Weights of a small GPT-style language model, trained from scratch on English Wikipedia: 8 layers, tied embeddings.
Each number is 500 + 50 x the weight over its row's rms, rounded and kept within 0 to 999. Layers, rows and columns count from 0. Numbers have three digits each. The size before them is the row's rms in percent of the matrix's.

# down: layer 4 MLP down (transposed), 384x64, rms 0.114, rows 35-134, columns 0-63
# up: layer 4 MLP up, 384x64, rms 0.114, rows 36-135, columns 0-63
down35 089:507449514445439558535577447441512514457414464482488544483446547416463455463551522433535491558610445471553469571547546580436541459497496524492502472463426554485480460572390525468492444552537592
up36 118:525490444600550512544473564575563548466511525484503481528498535465477515418527573568554391512585524446610427437588474480531514479529523534528492517499510548470521597532602604460458500519524482
down36 112:468556342484579473454524528500515555473535477410480470511449533511475527502434585560613507521560455407510461490480439436539460439439526565585478524493480453460525557436495531509461430447508470
up37 099:552519478508459460416477573565464445550445473569487443458530509599545476483546511485571468600565494537383465369465473466461556556485523488492465546443545457553517488570476491508468528549588552
down37 103:509432508501461473480458540423580516473526544558452436530457420380541520525505616438451475509495477456536558511593551550494537498476446560543497562519493490600545535518526448584482424594527538
up38 108:601595512546558537443382517500499477535527490528457617500439459589491468477511533495440473512432494569442484430490520480535424519527546478559557601550511468505550546533574482540563533442560466
down38 121:454573519425504546409423522569482482512506487626547508416512488574468533442526460475491436611491549534454519491399619475541543493488577492458549506553528468452530502552489504494458573515541442
up39 095:551394517490530527594501554472485585470443506500506569567460502490506532610491495441461496439551413523526508547519427550555539528528488494587591518549458469427525522502592551561599552560502485
down39 109:488453360508493514435533592523541458574471504527511536542566509437461530559421571472504475497494542468465543421502510528444374476486546500390413444498458545504462517468551424549495525520429458
up40 099:419443525489492459538432493506428516507550443363428496546406496479502462508504501493439459534485397407447566525560508497548455483541409470520458555480534531448463555555470429435414435489514497
down40 111:531440389530573449474449444494531367484592510498479530570481557407588464548534485552576512496474544475527531474546563467588481530582508467518447531508541471493528528427434507489426501444465440
up41 099:393570553514525423423446474523574548554436495454482547543537457477562557591548517531573534521526565465471490487449493468535569450472514407457576485608528509515494507504509414452516459594470462
down41 121:500532613562456439520476596548459555562375392517510481520622439544469482560473462529520546483481518491486556493521531535601519545490514435583554549527481531468506523548509443458525426449493483
up42 114:504451525522502404517480528490456547488458516586444482507519478512464460553415414463462521497515428390539523399483492500507549466564379440451491486548450395395491491452493510471468540392487474
down42 102:446518478504536491480517396423477447510591467481590483531601554531502450524548492507514490495581431529639586512599490468507400515445539554564564471497452490519495539523508416480486500457479562
up43 109:473500438487472559487551556534507621502506448441587557570489578560567487558530500483485508472492477474542550505557464561519439422495519441543542467634520564490535495430543460556469546585583452
down43 095:481557492535558422570479449423533425456454470468497493453397503510508483493562555480521589622564537539401526500530518458488570438580465498489490488441457521470451453508418613460524471461506547
up44 101:493598416588526541528585490507512517529466511543529504519465436606587532522535583530528482590547451483490530539597524536510554439593565509505588461485519462545518489546574507572575509544552488
down44 084:478425449468463508433453460449451482520563531532546509559499559513501610533460456432463520501464542547457522497543448405510406515391408542530490513597486538576556512515411480448503431552521561
up45 102:466461523493493461520423563511529537521478387508588480459509530456506408551503515433539464458559511488473314509513499485471488506542411537446514489501456486458519480648510518505481590429524492
down45 099:479376479507506470531524571488543487475452595521517437568474466521397567411489415488511549522473427438444499517463518473509450441484528537516565487408394508547396525404480490476471488512520450
up46 094:531479572515472512570563485476497512581527545549514396451471513538628473529526512536529522476494471555537462538475502602644478464555583519434566462463549504538564458463414508474457524574532524
down46 084:556547523523535427424460596528536488454504452502584486535533467499470486405506497535432480579529563482431541522579579458392492454453485528495417448469507584489409504521522471627508531456489482
up47 106:464612450519536526499511548570474462464453567455544581499456498502513458522461462596468469474551541570414496539540543537537569509534561447542512479456604533423549504550471526513636474564541439
down47 119:542515442533568479504527564580497414516431432375457474458534499495500629536560531464580492499510473486509366419557497480514503518499562568537472545424500489538475481549500543528440545452462558
up48 108:390543547436487563568527575513470531605474513494450450548482453579545574558478504463476486513556496494498529531603499565474500508490463546484566515480479525467533544571585459533502470666511552
down48 111:550590492455547482550529517477471613577477471456504610599458518538529554476492402537477504426469542468505498476448508530514462549493459443422501484465536406551438488552557462395464478501508404
up49 103:476525487504574488526618492503455502566572499445387491451530506405489511541451504420483519523573481378410493476484496574473509401504489477437493449556412446471494553501542488591448491488465546
down49 089:502468450541538538467457552573457472463416479501517545449526426449485457474446478642555522651457523574487459512494502426489510555554487580497453534454534452483499429429529468440519537425486548
up50 101:449551610606571511532524567515554504524493457449501586559488494560531506497459544541510469550561518510543459482565515531484475448611517579476472456510497449558506528479504538602464602378553489
down50 108:510443581486476420479612488580479449491509508499505490466474507530548449421511462424453528519513493485500533479422416443503520579443403360552536420500608471447441511500483528428502517494491454
up51 104:464542553577558581510533492442524552542509441469450487520513448562471540475538544579583531467485519514465414443410512560515517476539520504595559516633498505473490533493421506517438581504613445
down51 103:426410521390551529493533525544531514520430542476547533514602597464504527555500506476600507585518486486471521578451531486500589494461468492435488510385431529532521503514450404543454464460470572
up52 086:489502429501506444516518514518566485517526517418543379518425554626437516584514603506515453513500509439472495482437528468539617550531517527602487483459465465588480461509511431466488451506578458
down52 088:454533450500417523499440485572504524476451564515423414545558508467558624477439484551558461509474458455491519511466455492403490443448541522516431463456516441533591415425407509425472546471469494
up53 099:505532481544439501447415560455405578557549606502447439493514498464571525477452509627451529577520500552504476565538525486514507504459399441531517584589493536435472473510564429537489489545506536
down53 105:471556468509539466505454468521508556512474501528483505502540497572635584548428517630539565554513525548509550514560518542524494421588501601457559548559398462530473465489543501497526426527507581
up54 107:603508468558524472422458525538559420562540515492543473517479398596536561484506428526585499582463548494546428484462567516467502546513559477461581550465457480539535489553594518541612494497541488
down54 101:517533523550479381490496573462493568456436481578534505377490593478510448509428468463457416458426476476473547483513507455464602611529476439558495586491512504476478576492506508556497462482457563
up55 104:428614559521558510519526521489485636581464529549514532500577519443483434555515437506495562469641521501457526461517456521459479537473493499511422494552518500458463538586427466578462538481570552
down55 104:463473553374569460517499502502425560495487443541511512431471430522409539520500479492368515550497547503579509531442448554520585519614585440522425447492453485471521545476534529458491545565506483
up56 091:450542517438431466486551566530513571464531466579537547573545490507449456500545534514520608517505500559446463588451519453557508528558404452481460641527531485527514413456479504522544500389523455
down56 082:587512446451467513538489510589454524507461525515500463483631522571537587520481613470493541525536468536484503459619583488495427495421488561471522539545562554441529533499532480589465441584478492
up57 097:497533450580482462431493452498553526572498464610486405435427428512597510511562484477456510454468535481513577533362489596581535462495468516560402479447496528520527464455535489516501496544506452
down57 096:457491459470468440536494438390449405435483513525595464506529506512485469563457516505547591496559548404421458460486567444486527444522562455342515474464499498517502521536470446547524444493479573
up58 101:528568431552629454544459500537515491478508662431471465493526535441513468444563532433427436462555492515464431385490531480527446470559531483554486503567448514513425510516485516509532511546497573
down58 089:500504565498527526533535460502413417555416529535474466495492541534467475520484428573586552528507409488478586537530453510557506439548523513509525568527501557357584543498556606570480574482508494
up59 102:503453549562619539461457542567601523599513516484614460405462538490541459471535467518589548492495475550465482545501498575433487420527560434562504551477458581583499478488510559492482501546494526
down59 097:548504496421485481492417456549518467510509448555457534622442539428540582462450483535485492458572461458571556587524491607446472545520457493500474463490493496548464419474509486537609386464489559
up60 118:462544413557550479511583494526454534546480509387447478496571567570540462550459563454479424569544513561507482453430574537520499537508548553552571530598568577505524563474526504562505413522508473
down60 108:527470493523434577503493449482533442414637547428492546534546539512476455470565469557538616426464545473512494500454456509532584423482548483562499563467514576465415512417514565551511518484439491
up61 107:488499565504421502483551522547499507544520465492583454522453603459561464576516489538447414374492543563496541566630553456479453450517491484474509592544495494501501517506526483441514510586399568
down61 142:430531388531506491499482451602553521416491448505534492550502477474400373467547474491521473490555486509506438472569554549448461485470583517562418587488543516461468533467487512618538430485475483
up62 103:471569477534552562604564555440501512601427451497432596506496517485491490597475436514541484436551498516472509558492497517556511454547453551555531512527529569483634535501524479447451556574575541
down62 111:566511474535529457371497394592481517544486515455512464481524521538543440486480523427424450447504469411572602496600508458497433493518525496545576425593536522528429497478538502551485518548486556
up63 098:540511510497468575532369486542422530547552439402502515535424516476524398471495597517485540479439452481498510530545508547511466497494536478538565448574600522521531509577491619502454551432441520
down63 098:529441489456510470502434432565478504446615470572475454411510507532500512607410590474446523524515537492507491508513488439517493593457513536418506457569522532491519449412463567557491588482394497
up64 089:469562504426433422453396539513441575529466517486461573499480426439565495500458458425476539527447469471482543441608460505539471463510451443531552467530497501518516455552614469461568536560418570
down64 099:522483470593514503509535478505560407486624563523494495423485515491539545514586426545458504408485529559512538454525544536484518493469399564528543489555587426574592486537462531495433492454574549
up65 119:551522534516574551539552545595567478491559516537582438483434506473536571486466585589561449500554482532517462542513445565482561583555525515506483458542554546461443589506520491480593610505522558
down65 110:559533471465492425449455520503495458429441523493469521596529572550534486455521382444524492501490480534529566450450551425606490536400541383473489508492555456395502448467534447469456464503464553
up66 112:485574525568542543528515516558495462486505537518535549410495498470450597449532524576455453545541470462473635479500566571482520421550479556568543492580476496489499593452619497545473489548566543
down66 101:487530550457514533529506482448522618491440529483447446550435447490410550547503612415561517430466560470547450513505409511431504538517414484447474542410507549477492454526411501480579483434485457
up67 099:502492489530517467408480511497425432446590580484468520567538518562564418520467473567505513543509402559442443506503412451539545510590500492547482489425474484564526514521487514492505648496604496
down67 091:537507577461435601552493501545493478547491486490530452448511518455488547483441489429454557468553429467515438494457436515442475513525489495414560496512575469549529615636470423584491594459499540
up68 083:434557471532468450468526456497484536543497515489463494536488451384517437421528458479496448537517601469586462522501445522485496445556460549544429514440399498595514463462511570483471555414548629
down68 083:566447556456574511469511517586405489431528482525505492460530605474460557525472508501501512414537431471366492481523488451482478517441507438422517523483540483416478532592508419600531488563432476
up69 084:575507477555494537454542497467559530535510537473472541443546485434529379402522490520535530559534583422484543616518529497492472506531576464545518478455431408534482421440622489534477443529491547
down69 081:498456565485463475468481407522486521562453503560534391560479440477466608554385515443437452501538444537488485459529558512452435460465469546532485544519478550524516519514345511501549518490590443
up70 088:500490491425509528497456517467493596570535540501544541491511537584565529488567463554524573512564562521538380504559545565466587526536542484426553549498517449499510531460516460541571578440586609
down70 076:502595539446566544491498503569519501452523515477592509528499462525536478569512583528514505634444472515507558537530566476577457543532524455571526387495527622500474505553521562572589467473510451
up71 090:585534501459573462469461514560482490526579538420480478487457546555521541523395455557592528564596435479426497491509466444566587558447492486579494441384474503537507482542457505520449558515549468
down71 088:497509531546476519523551465498572525414448557448531459520513561511476361524552625497547534436469521512419424477544566476435452461537570525445544543527567609540452540511569490483455494456519534
up72 092:547519410495522421424416530528512469488492416512441567444530494477582466532542489536549490548450506463512560493470525535491544474551391486517537542566585511405527473424536443575443423438444434
down72 090:436475526476506460570493454440467466485433588582599478457449405426418502488506562470502490556562534541556392529493477477547556525598508484508470508525494508487440492480485583510557634543516489
up73 100:485456491532573479500581524478497439513427469495544490524511503458500577607397445470513464580507388534469584435504516447523592532547429462551537556480538539421530550486419486551479578470452460
down73 118:460483437436460478534441612541479512500550519497415448485518502548479513502526544560545434518555464538543522418517337434558528576487453550462554466512460494484397514570447451470547501446490562
up74 104:480497462445528518414430517569472528502587503528578490558431463585468435491578508516545517473433508482443567521545501525517488526430437480421448438508404401468492389506537540405542463514466477
down74 090:520469472485407552480505578609496440512579495563435499520519459548529486518459534413476536422524424519481511487638406558472502543539539553434431463459464480509440528559538550473589459496477537
up75 092:502526532504555510501446552406636481535519552527531476580502396518480384494417523527459512520489559515455519539530431517492503508591558548545464455490549459445619541535508560483441521507568441
down75 104:552502600497512489473506529476491550432520550549454421439574467553439550508527553488495482562406564547418620438461494459479497511488457509424436519563491485426533573474461539511408539497447413
up76 089:514582458611506535514569480532547512542627484522410544521509437482583513465508538518622529515514464432474366545417446488510432511527468450505465556474508423507560508489455533479536498477537546
down76 085:510431537465513400605496547500474511481489466481561542583478434511496563479505426532464645471497602553572535520581437506476513443455534532484505527580499523486470617479571495568521512552491492
up77 104:488523564521494539518619601482605524461492551541481534575464500439539502544498510456540569486579583492499448526411559521521431504528557504527483522515589614474595541463439498556493444553516481
down77 094:487457386536491427548402393487517462520468512551562462464566433516522511541499533458487396540456443510465576426502491489550585571538558541517470543515459579613498454467532465510453562518519513
up78 095:528542495456509491488631527503483628554453497446487578515532550540552567512475496498551486510565547516533516567509478562515538543520519486595406448451481493479611438520442483558438592523577548
down78 092:512405515535464476540511471551507454527545580455475508517518480477421439491447535591537498441473540520496522388554519486455514482384494435417607526518473418531511496527536543564572439576406521
up79 113:520510594462555482468483541490460476506406545478454454504475492506498498473428466446477385655605397496507558441435471482560593531486496464531509486492530558523505514530496469539478533513615554
down79 117:438466482491582563525513551518486550522452443479559437555414548483468578572405538518432463450503448475435549514548428475519517496514478455477478504481513551463493568365578409457563503505577553
up80 101:511564441451555429561509571510529494534428434458528481478544424467591510536446525537594474557594573458450515513471553575507562519499513464567489482508592539430492579582481488579471548436533495
down80 107:481525531498538536458556524466552589512647541604519489508487550419536476535499405487482508479538464517528427505519465513476614534518533513487492549568559514546407459534545414525561579515407521
up81 095:524458572448598441492590536453493518568503539525405471448520519408450494478498509526511509472571423471445474503596618493598477544463543491486559465549497535610546482592510510507526518525557475
down81 091:550551462498510543480502440524494575443593427485531498440491443523552517534479496557496499464493557581505467566446448554488611442535469455481421499461453479481525531375416505493602510412519590
up82 096:450534496484508463511523484516543444515392448440492516468407424513450439417562533390514477456507536521447494397412499569551465412566588460519558458489533432529579475491454482485438470497505455
down82 097:523511523497436517527563506478443525470554458483543491486564602570525495624496456492522532461469496401560483591583503451471574436532484458436563352532514556471495484538552478540490523439559459
up83 097:503473472470474454532570548560418438558547511615458430495535525510457491510524450488478446453560511560503568463547480543541497512558446554492473542572461542554608508490579428421427590437563494
down83 104:473479506586451543553462488547540522532471506463525535510427587515462541474419418518494565521606531490417546441503525389540424504572550542483475548527441568487432511527533446548572584480440443
up84 108:431465628506481536480561483557571493549500420533647489498493562484541515503510533550498575510534569534563525533506532525452516381530501545522555450520575482518483589570538503510441486556458579
down84 094:510478471520526464561553533470412486433527560470511520495551508570477528613507451468416420501433389527508514477540531534546547441578515585503475579458518559481571606490572538583551477514532518
up85 094:487490483600507592536552481490518444498489475576470482580495529522469463542457598560572466473555507387504521455608584518464487482595485549499500498553543545513519497520530599421532492619476494
down85 096:519551512513479451466523592446580577543470489561513491557503555607507553495516418433447498560602571449548508566529592510528620519458558470492468463503579551524490449552524496458505525446530441
up86 099:489521551557490550555502475494520559578538616495464523585460492440485508454458529537523493520468490530515409526598511539453386472487461453566491555603500481401577485584480616526538479488501519
down86 084:504523549513447532474484461465606531542582509480476485476500456612500546369476459404374478476498513494515478528531484430571494548456458515613432442535563504436487476548487457458501487440458553
up87 095:473438560512493540503536491553464503503523518521488406474526512466411437418492476517491538627519383522397504404464513512566490520493460433554513532435531573529468477592477534612478425534509497
down87 113:513495531540531454540416444518503529519576606553528463470509540493503449547524509579516466510535484496485487487553684547528448441406513570485498445611471437451427554548440502525538458510497501
up88 095:543553468568506556552587586506571434558504553546530473513472448525542617476489504535482486572468470464575516428489506577517502548578567514526480495510441596528509468442586469471457583589468549
down88 095:522487517513544426464438541554502587475491447516506498562442517437503498462497501350486545551595618538493480537535564439543559537457431566549607449449574470475503511533499462527539432472472495
up89 095:486410520505417436587495425549457482548508387425390467435508429470467496481457544490422484475460495442473487540513469514552538579534414462546475434560590512533471444458491520417488539483514465
down89 104:514550578457539528413566558543439465458437451499511398511513422522529457465547530457526551459549435509421470409525442569475542513487526594462482563581547528515498556557561464541420519572519541
up90 111:545477551440536443482461506648408525481558502420520468516520534555495560444429603558402462536474476506524474513553554491530534495492538483470619475427508437532519548512581516562567471530473521
down90 113:496594558468454535544521512441559387493523522470574529457521407447500416489477491465517447445542467534481474500479472574456425565488507465432548540615486500486414544585620504525457479467460486
up91 101:482446449506553543438472473593537528471627557572499507549490495492625442492487490499471588457456483544519522492570441557456546568506560481474548522559499447472441480540516606448444544506398485
down91 107:415584540385585530523494497511401560468431446494478415488493443505522579496501546431556441554527548458429493536564522466517465515510527579503397459449478495491570519523526466544494414543560455
up92 093:480533532517462398433493548454519512596464436541574530403573441512527547579470456502529505546432454560433487511533489459536502531409461393506547569512407522434594440510502556482491520488473504
down92 103:534557598574505468502514556478497602528452579498462519485475546562497516508501424501499544482472509468520458445436553552447485510476530499482414498507447458643579520628448434431464457540425498
up93 115:495481504520549372510590559609461539431581529554537546548525592500462498504499536523478464396539571505423410516512465590532505509492523529480475528466495431449430532492400494526484516494416479
down93 117:449509517475559499573530517395482562468498519393466499415432588577586453548563502469549452573531522598504484528525442476503484506496381504510569469456586454520519420445521502516480504490534438
up94 101:594572541567619500514484395565459502551518493475584437506472471548551588506493564580517428473506495621513466572514494534502503539491520492590586486476515527548469525498561513531561560504530558
down94 087:452461444474566484493512531461497490531562538531443552525545466503463513420465479575466461514398486487495478581477447580600503535479508497544508524505444491488581481421568505553507560664589425
up95 105:474496478476545541572473550497512611546583523634535534552527545536528489562491546563533526594579526512512568476487535540487569551557553572478508451577504480491507454573497440536444552591564533
down95 092:564587399514602528517533578541482417488541490444468466503488403422522541513490514511562574539509515518504481511516504450449497483502467487550449623413493495478458493555502483473528460365422431
up96 102:515510659523555539480485531552478442505523542586563445618569526498542410594478474523499532479531529536500499526497470496565415505448566512508564583577479549546514514532504541494569543465550567
down96 095:497539509565462441380478536438523499426475539489431499506489396501476475506530493505556488382529562554489426491450481563412511471600496512525434563434482427555542517562466585499507511413552504
up97 100:461552551536521492406532555479504570563451536467496569487498503547522533537461491418444458519488580575504483488561522413443506563564466619521494518595467407477534475572583521510451394520469495
down97 093:478598460511514501595409418433531455394456549463488542477566527482490444523505590523521582502566498423448514489491598536558515479473468455479546531555463554446519504452457539495565455477556601
up98 117:538528535447550554445459467450487520606472518398562536489576569510524468448531483495553532507534594541532514568481495575483573532491476482566545535545449464543539587534522540556535476606603575
down98 116:574507514460432470466436537415447478496642439408487498494498543530474461449505472512461461509446437527499461500539472593542461491479467560556479524537471475512577597447536450453382513576572530
up99 100:501409455448466418493500536457493472554534384493430575416487553485432474437518439516547498442522535482594473411499535541614510429535402415477517513474534454498545535427511504540541520471495473
down99 097:523481402422529542452414520555515437512439543532486466473581486500529490572432633549454495609551517532561524374522484527523578503480518511551458476549423537511514502508434538541479504442556482
up100 094:532598381538480491439431502493513504527541450566574442473433455439518351535418507557481488555490471526511499521492418468509527506541461486480453594547430550427462506515535435526495479520595504
down100 085:552441413473465518551416524451477437450512558460483526419429506594467490506494439495419469418552454495516492542424419481500565497478566453481509597526515557498532530532488443471556435636491516
up101 086:552489575544571570514570526594507517508473452451472501531597537467527449478441423537527525562550504513507564517484474466540573475460517547432472539393526455527592445427411579551462427483506549
down101 091:539485548553536526515546415418526541477562528553520456441501414549443544483590531495417493383510503528531475656501468538410458506565463465444564429529531520479489536513528516511514524570522438
up102 093:453495463475434455493524492542577528440511464345586466543414513444523541494523414462536509490543465519475574538488557517567490551490419547417438584551534461503470553462439494503580535575500532
down102 082:446373493406547496545545503456508421514471526489556475480502598459514490516553502511548607512491502568473462519570533487519472528572450551361488446498573417527481469484581535514540402469475498
up103 108:519508538549497526499522510543500538586546486459461448514496581609505551554582452564499535512489590461465493610537386527473524448542560556624521530462540506523508503490480491600497602559471522
down103 093:475513519435494473551537478537455447468541506540502538514491535420429514471533603536610540495525503465404533406492505392538402561467490441537484534497512542484540545481589456458577466548378503
up104 091:507441477527495429413537531548486599500506581544452476497592485579470512526531461529491478587515425607525574459582492498458478553482511538551576490444442437533511519554458546616477513548535433
down104 092:496506562497539444517562419438503431471608468489472500543549488602550404483581485494506477524453516407424482536434443562515529468561472449433494488450510427553473431515590453426480447509531447
up105 100:491486467509451502443505535518540466431571487471505444435448447508429415452407533436431520585376376499507508429451528471578442482567512489479549457496492577534551536500544519565537525446548493
down105 094:535501526493448525465432477475521507458539444510499502491466472442528455528424445588488489610455421468480467517474410496545559517509497522512423547397510368549633468467504422543503421497480447
up106 100:492505548564560492461552475508431576602507495478468463575535538606558546527474508491549620520535491560474500571490519504542523567516606535530541522509474568542500491511534518509568597582613468
down106 080:475405439471507528504520512508520515471511372452380505475543486467556483443441514527523581559545456481497321495487527492467497424421504491504499487499519515574528508432446568490569486484504404
up107 093:545561492501527519487498560487394562635495564486538589489447521533456430510548488619518537547564517545507481494486486490535494467542463450564438527465511410468557576462569517424599480537557503
down107 108:519487538503522443459414483486470519479419455535497492411583550630466492596437467561464371496511507559507524445587433515546445441505516484460538443536554533479402517505499436494483488426475474
up108 111:588621546528587469468428523487539496461486522544496493493499489532498526416646525540541539467608567513470493524547493474592563515568577480447534528460539535489514441586529489529498477577558480
down108 095:445504462548524502430577547495462537511505513518518501520508513551483567511493642374452534643578503432454486516458534468495476489526542511437507535411410501613494534510475544471473570490522547
up109 107:425508472473492397518416597474542443559495495550425482574489484495490502453487505478488422481477482426467550515510509495522435392525400451521461480459374537501547456553474513613499481537409471
down109 099:409635446512477504576478486493416539546437494472517558525534565449448460583469508494544514498434468505446450530543513471528535437527444478413520615455512455523555474488566568612535462493479548
up110 079:440402481405535509554490571571579457534563548549509505489532584527441437468433585516476564523545480639470518462492536574490446531538469521527508447524541583548478508477530519524499598477564500
down110 081:545614613558479534525533466492483589436456511468474490537504485562538526563561408450547516448488516405490448552461513456544570433525512491429560559573517492447519509488485468470578481511622462
up111 093:517552501570568581555462477572493511505571468515566546590589529494467488444505592483545473445566555517504435579593508432432448464554450457505513449466408502498436509534561528524565468563538470
down111 080:501575479450514460549537481495488508491489510546535570498480435507524540401477495536567458586515472526503559500455480437558403485648510569535423475469458545515537550444606565393436484508472460
up112 102:523419522491498550492561550493455529509631543442514596465547576567461533529488554521482528494491489510506463601516489511513541548501516491540599598496401443412543446491443543491596568521473554
down112 107:522425593507522548492476557509521512569534447520557495460475497447475620591517458446411478489485504468548493601490421546464462498476596560527428596550476511391498543509472536560462506573502480
up113 092:537515497471454476516511563469590507536471545558485537488544421491551529472563607442530393548533518540507448469541417484519515419564520452590444487406465587466482410556412505482477553545478538
down113 088:446490499505492480543521480503473486425626554438488546392466629558419585537437476510462494423483534484512521517545513528472548537471496518491486421498482542516505594521556513503495387580423432
up114 120:584515499501389397429435496465421418543542457483525559451495426469473487549450518507381428481472515457425484440417480460534526497496454491506427507496457495456466466492490425486457463441538395
down114 110:525462553528431455447492417483445434468451508473536521458543510529475455572491539470423381398496453484432432525509427545545466546465579540447558476575523565581519479479579524513517483594515447
up115 099:455439455505392492450469494533456506492537468539564481496434423479442504436436405447498446493445539498502450478524535544570453569616537447489546520490500506419489436590434481462420445446584515
down115 092:462415438393526503514556475546586492490489535567536506452513620426528579504540574527575532484528500528573463607570485519555441523589571562508455567466556477531527455524548487480474471466510501
up116 102:458495485486526535557491525516441565631520521514470513527521483584486517534576487538591577549456573472445480423526466511483480597515474437561504542501413442514592448476528511490652528469468529
down116 100:504540471500475433586456569482530516469580433520442475436543503500503447425557529528480570499524393447468489612487583513555604572454484578570442554537458504474462519456465532511516473431533570
up117 085:465541428516485497533428521524532482454515531377504449459506487512501502434602511581517608595539508524467418430567573410441524525568464449576533476454534581533513525471494537486524466537454567
down117 092:511488482498513585473539516504544574461511472552461537577453465480534455564518517439547510420458494542517528597470425631469586495452575556519492506494524424541623530553531537591545544533460449
up118 097:515522545536599469451560534476490512463562465420551483483490545525538504541439537546535495528504573459421528512530552384490444514493532423553510506493521494422454596449398580544579600438547508
down118 095:579505571519508518468464509463477514544532477517433491405564431540559637493532494559449537546441531416516555443490584488469518446497551479462589406619543492481442459504471522466472535539508432
up119 109:446485438473393384419502485444505472511502493576496493476411438490542410495524498448500522527525491451413412412500477512479500525466486383574558446485438472492484513439517560477461460404462543
down119 097:480552643455555417385531401416508478500434521512461515492513463475502557454488523584491486443566531562572466567488543390498550563509538440491512528480560494534496399481534515515493520536522470
up120 094:531487535583504542496536560539377600517520557519494511420525517491502585461607441494530536483549574609486525475532530563524524536475547499451527582543554554498560566518524524558600505456568498
down120 102:568528483467479502513497496518537599475533603414472501541572507541521556539493513457464404430549514532456557527554493532453419451448453489543488492573427508595431510491367466554437431532520474
up121 105:510501515481513434460574549499523570580429466447493530523449532487422585475480465547453567585518459506578456460503515545493570512576473469594529492534477436492523619551604397546449506532475502
down121 117:522520563501544492495534437499528500586399453477568572503610474434485498530578441524457480512407529426475521460584515366519559546552527487439604508503475467468478518564558443488487473498501435
up122 094:460530552451530506415575536568498549516550443499495520547449476463453481445511523531452431552525431459394479562426402524481478433476492488531515498395493466493557527581536441650517457454495480
down122 108:509552535425463482622467499461528458485529556496569522564595475537519535527531468444545477435489554502461511400489553420439580454441581488573572508547444519439494533483459541447393458473461514
up123 114:533465564598509543517495570548567540485514535581481506568506567481541538633490506506567583504576515437528547488587563520519570516493495486458517562516608508486539508455505486649485500516458533
down123 132:537401564579439526457459550513491426467548559443533513550549604477462452481437487527578549423507474427437511461533476448429513439482614435428562471489501497438527437489529547495437481454490532
up124 099:478497500529479389501462513531586525524523498536610550483490576477559452507438512509538537576490522625513441492517557572529587477495467494471482581582610559570469467570568488528552543534525471
down124 086:498525577532455536485506550514464595415457499507515460484385522582475565412546496479425480496483489511417466515396513544402492471459387470554483558469521422446514532527574512494431518561469464
up125 110:559524511605507608484572484542470572570458590462521546468604549513448490487522502572567561515528467531544587514479577531546539519527528486570518502479557469583569489533534553516478563471592450
down125 096:449549509459511422408479538544597398530565416478586518526416509553521466481548385525479562485545474422515466490474554512522422461489547533507522430514584429463518478505499499440468534470579556
up126 113:506564504493490559561593484538430496552541549583516588580524507484497565574526551601532492555517510531518545502473514489543518535511455562510486623519591546578602521565574568542522495523518553
down126 089:537521563436444515534438591506468637476522548527525485509501476469578401564444491432447454595521537516555453555534577490510548571387473501504527529444489486471406467550535463476518452550512517
up127 092:461569554503540546566566464552510473585457493547530450608541437503521554548544482535549563527464556449521640533484543530454578589483515566517517554572522482563431545569472477487496437512478543
down127 076:504418501512489544470475504543384480397537454467464549495450561487425472421449556469418494511573515492417503520570510499448492525452520448528461585435538571396534421449532494527566584523519480
up128 085:477525533494665483474467509456488552448408503468492418505453416473467561497563474539463463450603565517447558496650496497494544515566503507486505531561517531580524530541434498438484489457504459
down128 082:526420496497467528526536502562495509556476527543484560500516565497587426486523519522567437509505454454583561535465417543525520541513515511381507591459384546541537472489486590598550595495443539
up129 096:459498611532522532548513482495557449472476549527500570524537478485492473572509547486439588538461479599550435507514559547597545499633583457470557516490574544476532474544558588536571461552492464
down129 083:503521443488585494492514525599450459490490543427519459490447536612592561457486492491629509575559566584485493450455502514386465547452448505525500528478516520475536541450463499481427561562577523
up130 095:492569458615445496481412448569575516454530527518524450491545444568600498564504524463447482494454556575400479511544538477406602465520582516470512544538527496454522412532550449518475513497527449
down130 100:562573526513549444443546510463535463537507571419416491516589423489481501507554499490519523536433445508585456475653452500570499575538508507612406479454482473550475474520499450502464559560496513
up131 099:460452517521468555501471460552409448535450452478364546506517493476469543491593447563570491543485484480471482390541472616520503432545424391562554502523539476499568494485543484546501498519421544
down131 106:523508405508497460515527528495622567516477486582508390493515508510472547455531402531490510409512512500551593475455528491561525479468454619495520490441516527589523518413432540569539594495463531
up132 112:539538456510458533520547508560439629481515439459534477545557530457493431497443525442526521514534475553434527577444586485599535530478445512545564577520604597512502470425523555489541496472594496
down132 104:526462455508545446458467478553442428466455559471550560469512485596507551517463531458544553447559593579507429466499535528403482484571513518413417439472440546597538453438445475496504501529579445
up133 105:559529556580557580498528588424479509492601558597518556486435525557521549412528494489549474555516477570529506543400481515589511509555577477546500479469556535502477408503471583541539564516487516
down133 090:386369499435508420542452398468503497559481506540478384479517498479470498547568510488454465546516504541568478488496516546535464498489527485449534429594505552507458495548432501461475371489448425
up134 092:457489475568457621540491505442459557460572472528486493507497524524472532608490549460505551425435461445482521485462481538580592457566429498536457452498507530408518475537434601554607522537485440
down134 089:543535404468474445475501440436434509484502557508501432542460460458574440536535446488567586543572522503553523524548500511494472448505496587515425619427425457502477534374530456530467556443507451
up135 096:583550401465500530432504508540434555516578505467437512561430444544539527541619475543557510491474486467516467578389500505581478498494468477520533535591479415448582412477529502510549468480511437